Weights of a small GPT-style language model, trained from scratch on English Wikipedia: shifted keys, an embedding shortcut.
Each number is 128 + 32 x the weight over its row's rms, rounded and kept within 0 to 255. Layers, rows and columns count from 0. The size above them is the row's rms in percent of the matrix's.

# layer 21 attention key, 128x128, rms 0.193, rows 92-104, columns 0-127
size [122 108 127 108  93  87  92  84 102  97 101 103  93]
[[157 109 104 130 164 149 132  73 132 113 106 169 141 117 137 143 152 161 167 119  98 171 128 116 142 111 119 160  41  92  87  65  72 167 130 163 130 164 167 169 168  86 150  86 140 180 175 156 138  99 133  96 104 151 176 133 144  99 144 158 131 141 110  96 155 105 115  71 140  87 129 131 125 117 173 153 162 143 131 107 154 184  80 178  87 145  65 149  87 119 115 137 169 138 133 117 143 122 177 126 125  42  93  96 153 125 100 120 118  56 103  91  93 110 205 131 104  86  86 131  99 151 122 171  85 124 109 133]
 [162 131 148 138 130 158 105 127 125 121 146 161 117 136 140  97 138 111 127 110  70 104 105 192 122  29 190 120 132  66 168 113  82 110  77 163 111 121 135  68 111 112 144 169  86 138 139  85 143 156 167 187 178 170 121 139 135 158 143 104 119 185 113  91 192 199 153 139 119 155  90 146 157 139 135 117  91 169 134 117 189 143 119 151 122 158 112 176 147  84 130 132  98 131 129 173 164 130  98 144 111 133 178  96  96 149 128 140 148 107 138 125 128 146  90 183 130 179 117  99 104  23 179 129 118 141 109 145]
 [110 143 107 102  94  79  75 125 124  95 150 128 106 131 158  83 139 170 157 153  70 173 134 146 182 110 157  38 167 120 168  47  74 109 148 117 141 161 179 126 138 103  94  96  90 116 169 122 107 133 100 151 137 121 158 136 174 130 148 137  86 143 103 160 138 114 134 106  90 123 118 152 130  93 138 114 127  94 135 143 129 128  68  65 150 140 127 140 128 144 116 175 104 123  85 185 168 225  91 105 191 178 135 150  66 130 149  98 127 139 185 159 141 176 160 156 146 108 144  99 119  89 132 137 147 180 157 111]
 [139 164 155 124 132 155 129  93 146  95 136 172  58 103 152 136 130 112 130 139 105  64 125  99 137  87 119  87 109 145  68  78  90  95 119 142 138 126 158 112 199 134 175 130 130 131 204 142 114 127  97 158 112 143 167  85 118  88 143 113 165 117 130 105 150  87 134 123 118  99 120  95 169 175 127  75 133 102 114 143 130 114  90 165 122 139  93 203  88  65 102 117 133 125 158 129 158 131 154 107  78 152 102 127 111  83 135 120 115  95 223  94  77 139 102 110 155 125 107 152  13 115 168 153 117  73 153 140]
 [101 183 195 118 160  99 112 147 120 173 144 185 123 114 107 148 137 122 103  45 122 184 106  48  96 148  82 127  36 123 159 144 146 129 123 145 120 108 120 163 106 141 102 105 156 103 126 101 123 177  65 128 123 156 134 155 105 141  57 124 145  86  99 144 154 150  98 146 147 133 126 191 103 142 102 161  38 163 111 146 101 108 135 154 159 201 158 147 121  75 124 123 128 198 143 142 107 151 118 150 109 131 126 137  84 125 154 121 232 145 138 113 104 127 125 121 143 144 133  96 136 130 169 110 138 135  85 142]
 [153  72 154  87 121 182 142 112 113 116 127  91 114 181 139 117 116 152 185 149 112 141 119  98 163  96  84 121 146 149 105 130 176 117 171  81 161 158 150 131 135 151 125 100 124 141 116  90 159 117 129 151 184 117 200 168 146 158 119 142 121 146 169 200  92  94 131 112 136  87 117 117 145 124  84 154 160 108 113 114 168  76 156 143  85 108 131 130 146 140 136  22 163 119 129 136 100 119  86  81 172 176 114 113 151 168 121  70  54 120  87 101 138 107 138  61  76  87  98 100  93 138 132 135 123 144 103  48]
 [ 81 176 103 167 110 114 158 173 102  79 140 123 101 115 136 151 162 145 101 179 103 170 120 125 143  69  72 142  97 113 115 136 134 141  82  51 129 111  87  82 141 111 153 108  98  55 130 136 171 109  94 104 118 165 106 182  90 108 184 171 148 170 127 127 146  97 105 144 137 149 187 176 155 112 142 115 178 105  64  96 125 126 146  90 119 135 132 141 168 124 193 123 102 136 119  93 179  54 162  95 126 127 169 112 149 166  85  91  87 121  95 134 109 111 200 160 130  88 160 107 152 133 159 125 167 102 109 149]
 [193 103 157 141 181 117 154  93 183 148 115 160 107 136 150 108 134  65 135 151 104 151 132 178 119 166 151 154  77 117 116 117  61 122 119 172 120 160  87  90  96  57 120 175 126 180 114 136 156 180 181 101 108 112 142 143  90 151  90 166 149 128 139  78 114 105 158 102 104 173  68 118 104 162 125 158  89 136 154 133  71 120 127 181 114 143 113  79 130 104 104 204 139 150 195 174  66 130 149 130 136 203 139 143  98 176 167 126 140 132 160 122 148 128 105 164 115 140  98 123 151  72 111 108 147 143  98 126]
 [151 103 117 117 110 147 138 115 135 113 100  13 140 109 173 140 146 136 149 127 108 133 134  71 164 114  48 118 128 105 137 178 145  68 119 102 157 177 112 170 129 111 101 130 135 172 103 177 128 111 142 145 174 160 125 110 100  96 110 128 101 102 144 115  97  63 144 104 125 135 123 161 131  79  77 116 111 150 177 115 139  84  95 159 106  99 140 145 187 160 108 130 105 166 149 151 140 151 132  95 124 208  81  94 112 202 191 165  79 127 127 108  98 113 135 145 150 102 162  58  99 121 207 120 116 150 117 145]
 [202  46 157 183 139 151 171 173  96 109 143 134 161 131 111 114 107 113 128 120 198 184 112  74 135 181 127 182 113 125 156 157 143 173  81 123 141 144 113 120 103 144 126 130 137 107 138 168 126 150  88 157 109  80 195 154  96 136  94  53 124 118 138 160 172 150 148 141 125  76 112 140 109  71  81 112  48 128 145  82 196 107 104 138 109 105 123 126 131 139 106 120 139 153 154 137 127 142 129 127 137 119  80  86 124 126  81  54 136 174 142  92 117 112 159 134 136  98 124 175  80 169  65 124 108 132 147 108]
 [161 125 166  98 138  96 105 128  99 129 161 227  75 215 102 154 164 138 179 104 192  99 109 124 124 214 124 156  79 128 148 115 162 164 135 136 102  80 158 170  93 108 107  59 130 179 122 147 138 122 107 136 141  86 156 115 126 120 132 129 163 120 171 178 119 130 150 137  80  97 145 151 130 119 147 127 151 161 151  85  78 178  89 150 111 143 159 124  90 137 159 161 153 147 136 186 123 146 135 148  95  74 143 123 134  76 113 120 104 158 129  96 146 154 127 122 110 150 110 165 115 190  63 130 105 128 198  98]
 [146  91 156 145 148 174 132 199 100 145 140  94 111 134 103 188 168  90  95 172 144  97 138 120 170 155  83 138 127 196 149 134 185 132 125  96 136 119 124  83  85  90 157 121 154  83 149  67 139 128 131 101 103  99 154 103 109 145 173  93 159 109 158 190 145  91 132 128  84  86  91 119 129  82 119 148 146 123 138 184 109  85 148 147 106 170 111  91 189 159 130 160  82 146 127 165 149 155 123 127 210 101 175 136 175 121 115 118 125 122 117 167 132 126  81 134  70 126 162  93 143 215  79 111 167 104 111 137]
 [150 170 118 121 128  58 138  71 128  96 113 155   0 137 146 100 143 101 141 110  94 168 136 126 154 128 127 170  71 112 130 102 141 105 106 130 103 183 121 160 150 113 117  71 145 131 114 116 130 120  39 138  94 148  93 131  94 132 128 176 126 140 159 123 104 179 125  83 176 151 134 199 139 125 152 129 163 135 189  78 119 160  94 151 110 116  95 106 143 102 133 118 163 157 163 169 157 149 138  76 117 115 134 120 139 115 131 127  74 118 112 121  80 121 197 150 186  75  81 143 116 117 124 165 128 154 155 136]]
# layer 21 attention query, 128x128, rms 0.19, rows 93-104, columns 0-127
size [111 127 122  93 102 103  91 101 106  95 110  80]
[[162 130 144 118  99 119 178  93 165 151  93 185  84 104 126 125 104 162  86 136 136  67  97 154 132  96 112 111 143 147  98  86  71 142 142 143 147 150 121 108  83 143 103 162 145 160 173  80 132 155 144 126  91 157  75 134  75 107 103 198 127 138 107  78 100 154 141 152 146 183 147 163  55 200 104 133 154 141  95 122 128 155 125 126  80 134 107 167  57 132 125 177 155 109 126 117  53 102 165 121 121 136 102 197 160 134 103 171 135 165 146 129 170 166  78 102 111 120  93 122 143  69 155 140 117  71 107 114]
 [152 162 133 134 125  83 155  98 138 114  96 133 107 101 111 124 102  70 101 141  86 123  79 141 157  74 145 160 117 197 158 146  30 162 150 167 171 146 106 155 132 129 116 172 179 143 142 157 126 178 103 102 138 142 117 102 136 156 129  67 137 132 117 119  65  96 157 201 160 127 142  92  76 142 141 160 164 131 115 160 142 153  99 130 107 151  98 132  92 131 154 107 148 167 128 153  87 175  92 104 125  87 107 173  92  58 147 132 189 152  85 162 160  79 153 120 168  91  69 174  90 131 148 162 125  83 121 123]
 [172 175 150 112 154 154 113 125 136 133  79  92  88 148 145 112 104 118 123 119  85 132 177 127 160 137  96  80 165 151 169 182  89 150 185 137 163 166  94 119 153  63 143 168 161 123 131 124  85 120 107 126 101 144 159 110  82 167 120 124  68  91 107 116  91 121 133 125  79 147  91 137 148  87 143  98 115 155  74 175 120 200  96 177 163  69  95  97 145 147  72 118 123 141  59 151 116 178 105 108 177 174 107 173 124 144 155 125  98  91 181 164 121 100 123 129 142 127  53 159 116 149 160 134 123 141 179  88]
 [159  39 128 167 135 160 132 150 141 171 148 105  99 126 117  59 132 131 103 196 154 164 121 119 175 139  85 116  83 151 128  71 189 127 103 138 146 193 102 183 110  98 112 159 149 106 127  97 168 132  89 146 126 131 129 128  57 128 136 175 116 117  95 167 129  62 159 144 132 103 166 157 104 137 155 144  68 162 121 114 115 154 129 222 208 103 131  86 109 117 181 106 159 137 164 115 118  75 124  89 122  86  93 126 152 132 120  91 143 124 108 118 156 140 199 114 152 100 135 148 110 120 120 178 111 107 121 149]
 [101 199 158 109 168 146 123 126 149 133 149 153 103 134 107 147 160 100 108 109 154  93 112 154  82  95 112 126 160 132 110  81  93 128 124 105 134 119 152  31 166 164 107 128 137 122  84 135 169 140 197 146 131 123 149 157 148 112 137 122 180 122 173 170 124 181  96 125  61 142  82  85 136  98 112 116  84 109 133 180 130  40 173 103 104 102 173 157 154 161 135 127  96  89 180 151  97 151  49 125 183 139 104 113 118 160 134 121 105 123 139 134 198  59 128  85  95 105 129 114 191 128 127  89 145 134 121 109]
 [ 99 105 113  90 189 107 146 141 117 136 143 102 180 134  77 121 153 135 153 101  94 129 100 108  54  97 108 166  40 173 124 127 149 145 116 171 123 126 160 109 118 122 124  91  99  95 110 102 169 107 140 111 145 115  82 133 130 117 116 129 158 147 162 144 173 126 114 137 102 120 115 128 129 131 120 159 129 146 174 193  57 147 203 108 151 208 155 141 144 135 195 180 176 112 176  68 129  54 131 193 159 183 165 133 193 131 138  96 120 143 168 130 161 127 134  98 101 135 165  86 152 118 169 103 120 123 114 110]
 [109  80 124 158 121  94 141 153 146 131 118 131 173 122 185  61 121  70 141 118 169  72 151  68 147 147 129 100 167  74 120 153 110 112 146  81 142 137  89 187 132 164  85 163 126 116 182 121  96  87 136 144 111 110 150  84  85 156 123 157 164  89  89  85 112 110 161 160 138  93 101 175 116 115 157 112  98 127  56 122  83  83 109 160 198 159 158 162  96  83  67 124 126 141  97 147 126 101 163 110  93 151 155 137  68 149 161 163 165 141 107 157  87 148 102 118 166 149 135 136  65 129 132  61 145 133 110 119]
 [ 96 128 116  99 132 173 119  82  97 177  88  99 153 133  91 116 142  86 124 119 112 155 141  92 137 100 121  80 182 118 145 146 115  95 151  87 137 165 126 131 132 188 119 135 121 122  79 162 151 158 129 133 141 157 123 112  98 126 115  75 184 101 148 147  93  38 144  82 100 117  89 114 120  76 137 196  53 129 168 152 128 105 101  76 126 159 189 189 184 163 110 148 118 163 135 113  84 178 147 157 132 126  76 165  95 123 186 135 113 134 126 127 201  86 126 116 156  65 170  97 124 144 143 151 122 120 116  77]
 [129  65 152 129 104 164 145 147 101 185 137 117 150 112 130 127 141 100 177  48 170 158 108 181 167 131 129 124 160 105 134 190 102  75 110 111 155 147 129 160 178 120 160 141 121 133  90 150 168 141 115 120 133 150 142 152  77 122  89 119  92 102  91 157 161  81 128 104 125  86 121 103 139  88  65 145  43 137 165  76 192  74 107 113 113 130 136 119 134 107  99 129 121  71 140 110 148 164 121 113  81 117  88 120 121 180 121 112  63 108 143 107  91  47 112 107  53 131 154 143 125  80 107 141 140 181 130 107]
 [157 141 164 125 157 117  96 159 178 122 156 178  92 100 180 193 142 180 176 113 140 139 122 124 192 162 176 127 118  98 137 167 181 146 103 162 121  83 173 168 130  59 149 158  96 178 127 129 118 132 175 116 130 101 106 140 163  78 153 157  68  96  87 151 106 169 137 117 160 138  95 157 105 110  86  68 122 144  92  73 162 140 145 149  97 152 136  99 117 125 164  97 163  94 151 179 129 105 102  89 124 179 108 139 112 178  91 151  76 138 119 108  40 170 157 139 127 120 144 115 172  87  98 124 126 130  99 124]
 [111 151  92  76 183  94  53 155 141  88 184 179 152 116 119 186 146 108 136 162 158  76  87  96 146 166 101 129 124  63 122 159 123 145 133 129 101 113 187 102 135 110 184 135 129 150 146 138 155 111 168 113 134 127  86 130 123 141 186  81 131 119 146 184 123 157 127  77  56 121  96 115 157  90 127 121  81 140  85 211 117  91 131 157  71 143 127 122 109 118 122 146 121 107 153 142  94 151 139  93 212 162 118 118 127 188 160 135  99 116 170 157  97 140 145 120 173 112 130 108 115 116  58  80 138 151 105 120]
 [145  66  98 150 129 104 149 131  90  80 113 130  99 133 129 100 152 115  85 107 173 113  96  22 135 109 144 180 147 168 206 151 114 131 120 139 122 121 155 175  87 105  76 152 129 117 150 166 107 128  44  98 146 111 127 107 178 205 150  88 138  64 127 134 109  99 113 134 111 101 140 189  94 153 141 144 173 152 168 135  65 157 168 110 127 169 138 106 174 168 141 100  76 148 116 162 118 153 131 140 129 137  66 116 141 103 144 139 116 126 114 143 101 198 156 125 188 183 111 104 137 147 130 160 131 157 142 128]]